Weights of a small transformer language model.
Training: 496M tokens, 1891 steps.
Each number is 500 + 25 x the weight over its row's rms, rounded and kept within 0 to 999. Layers, rows and columns count from 0. Numbers have three digits each. The size before them is the row's rms in percent of the matrix's.

# layer 6 attention key, 256x256, rms 0.106, rows 214-255, columns 128-191
105:473516522490510472474504497500480517502483483494477504444529513513528503515505508481484475517516506515490478539463457524480459522530530456516509522515508476494508471543493515451467482467526501
102:518491464494524455494502475527518481496522462506512510502507463503509538489527528493436527497511515493463509497445483498520480475514524494460504489542514516521524478500470477510461538497493544
106:501517496491504502527499470507436479490513466475475509485517491497486442526447509482480547492504504535484480478551484551552473496513517480476437527524502500483474541527478519469469508468490539
107:520534487469502504480506478479501516544516525533540541474484490479489511512464439521500535498492498490536510502460502486542519503533514488485531483482517464492499508540488506501518486502519501
099:506482474537517499500560545523528474517513523484480480531523456523487521502494497467487494510511503508479483495474492492552533514512453510522503533503517502483525501470451472538482483511501509
107:544564532544506504466476473491456484528486523491462514461490557506551472530498526486500506489453444466504516447525490553491506499517498499504490473505474480478533491528486461523557523465502511
110:478511482479537513453530486497519509503529508511503501482499500500537507481503495484496531482526494468522505462498533499550550514491518478493473507529499477472516494517492472489518479520506497
109:529443532465488495532521502466528503485453510499561519530512441504508529495522465515498492517449486436468514513517452474488511505493470494499519478481536514527492528495508504493510501519465517
111:482513467460467477502459540491491495512521471493487490492496476540543487511482496452492497552478511505488471572477462506495493472515471496449464523522464477516489506459502542513511460488495519
109:493471552533514498486507527514500480544546540465517496458496509461522523481511512445488481455552468485501488477494475494521465503499512490502491502486493502446502480479536480523474530514508488
087:566454500523526452509495544512473496470496492464503537508475480515537511462487474468504512502502490492483501498528509494524537518483473497467492486472487512502475524536535556503498456517470538
078:526483510517515477501488505477490515471512466483510508496500459530501455453524526536536486456508472526522469510468497591488507477447481501488516505498485520536492494507497521522522520522503521
106:480509510502471509467490484513507482501506532466477485521471474450500501516453507505496512525475502523551497468470520518527498512501535543579465468514540499469537442506488488529493452497538507
079:527484511534546512484510477505508526485534492505538542472505530548512487461515494487517478496529538509503485528534524512492540506461456469499484519487470532475520499513464515477503507453492488
079:463463517503487464486493513513493503519500502494464484466517499489486530543487537445519495516490473529502524493434493497513481490501531524538492514475493478527480486500529498496489490495552523
089:502501492504503527474483498495522554472488531477441504491543462473538495505497491526490500540449493502501487457449531540519479529497536509503509478480486500536520470550549499510483451484526521
104:462471536530460482506499450479542547492509550519484525519488493491494497494546533500568483464507529535525505491512513471472503503471520512485481444539440519519476545482482496522444498467520459
104:503508506499519498483501496481527503471511453478491482482483569477452462484517508492466485502456533492492482496514477511473524482501479470494470497536495502511492498434525486450514476515497493
108:467499500521492560482511477424483545506510485501501497531471514522483504482569478504464524490490496521494506521458511464490469526520448522509510528513520496512515515512499507475499478543484529
108:536497514519489441501525501497522523516529504481502497513520457465539506519497495525531545506570484459550513458510529486488466501472569463510512501506495500521518508515495535504495493477495485
117:450474509492498464513534484494555516525460507523520501483514472525522529492487534522528478505521488507447517486505428525535502508479532518497508492517497520480464470469524470524514525471501482
107:481502509469532534479516542493515523535483549538530542492508487472537496484511484547495496485531530473464524557457513545523503488492543515544492500516502500446462496527502492525530498487517512
084:532488527487513493475468481543461495437505491515435527539437494582552452490515478527529498514471481503518491520454472535451477510437495488481525514471479535456492492508497442502520500488562493
090:472484536488531539487467492484491514518500487502469478508503549479510490473497508518534490515479495592519513480458497472528455465518501552522552499538535513491516483503439442520480522501481471
065:513482484486480500512516492534484485544479533476494469467532482466462480546501491499485521516511504481494543466509493451542466508525504566530512528502521452457500468479487489535533482472496479
108:478499510508530577488507474511523495504502515470497479470509477458524487521500464506448460496477511511519476479454484522521498514511492573517539524483505474489501499464471519518530527504493478
090:515470499477503496486528480466463497475497516479544463457507447530524495506536500487489466487505455504534486499546511488503493514467495516480510519475506492486503543509508514501515582524479491
094:512519542483538522495503530472482496532504517568528518489514497541495507474461463496519506500513512473484489556559475535520518497478490503438498447510527489471454494509517508523465511511467468
117:458471490521506508485495534536500522498467524524514459475486509488463471480488500506482494556507520495473530546511485487560525454504509515506472479517536500457477471471496506517492490521526468
104:519493437527499489487507530491480505490481463505496522521564464511523471490501490561504489515520467526504487491504533496474508532521497494530477520525441508474555536533523495490516514480502543
105:482499477493497486504488498485502547455485457521513483532515543494501498489496483518455482508500517535488527536454499483523509501508484474517505507487473484510477482511500497444495490514494501
117:481500513499468503493521497474566536488464520475482451461514538519456514519522515488507518477549491477463485494519549560526501477515486504502441477504537519490488459537519506487479473526511505
095:433494503499514486474511464517464507479515502468514540487514472565475500476471528515485508507503457493478475491508483494497493554476484466543526553483447490557547565509491507486514464530534528
112:503476511498527506517502501551516471502474511478462539474499473503478453445531501472497476569505511487521526510503493511521484492505538467475463450511510540478508481516545461478470475477519492
097:512530545492498495510517485483469519506529525565516513507511477503520538508457507528512511456507484501492508521475454478525521518507485507494494544460483484469505487522493484501482557505490486
104:566504499500519513493455505439464478532520496523484547515494504508481488482487446487532506543487501508573436467536485515508503487466509472523493532452497489507537544490427524491489485516473533
108:473504517518540510486504508506492497525468485503514510465470497488519493521472523482481463518477523545499509534485503524487504508518485515537511525520505512441497489519480474494517438500474512
109:527528514448455523518503464519495485493458493483474498480538520506510485507490493477455511507493479504481513496472475506491495471446508538475499534529514518532490495530531535475471483504518505
109:526478516519516519458522488536476482484513488516503492533476491490494509494491496488491533478507515496546498505499483437475453479520523482466541522488500459475547504515529525556459520530461526
109:462478447548498479534492500496508531477480463482518491493531495460500483499493505510463517521498521521512431476426554456522486537495517462486481482540529507500494525523479545473521491519482506
108:486503477497492438520458500517525540514472474490498487497489494487476483473515552467503478510493489553473539456502467514511529489501491502502489477512499543483486493467533487533532515510557488
100:463473451515498469510496463529489532470474499478509495453473498508516508512502531445479521525505455469504503502501501513499462483463522487502511518490469535511484507522465558517492456527528446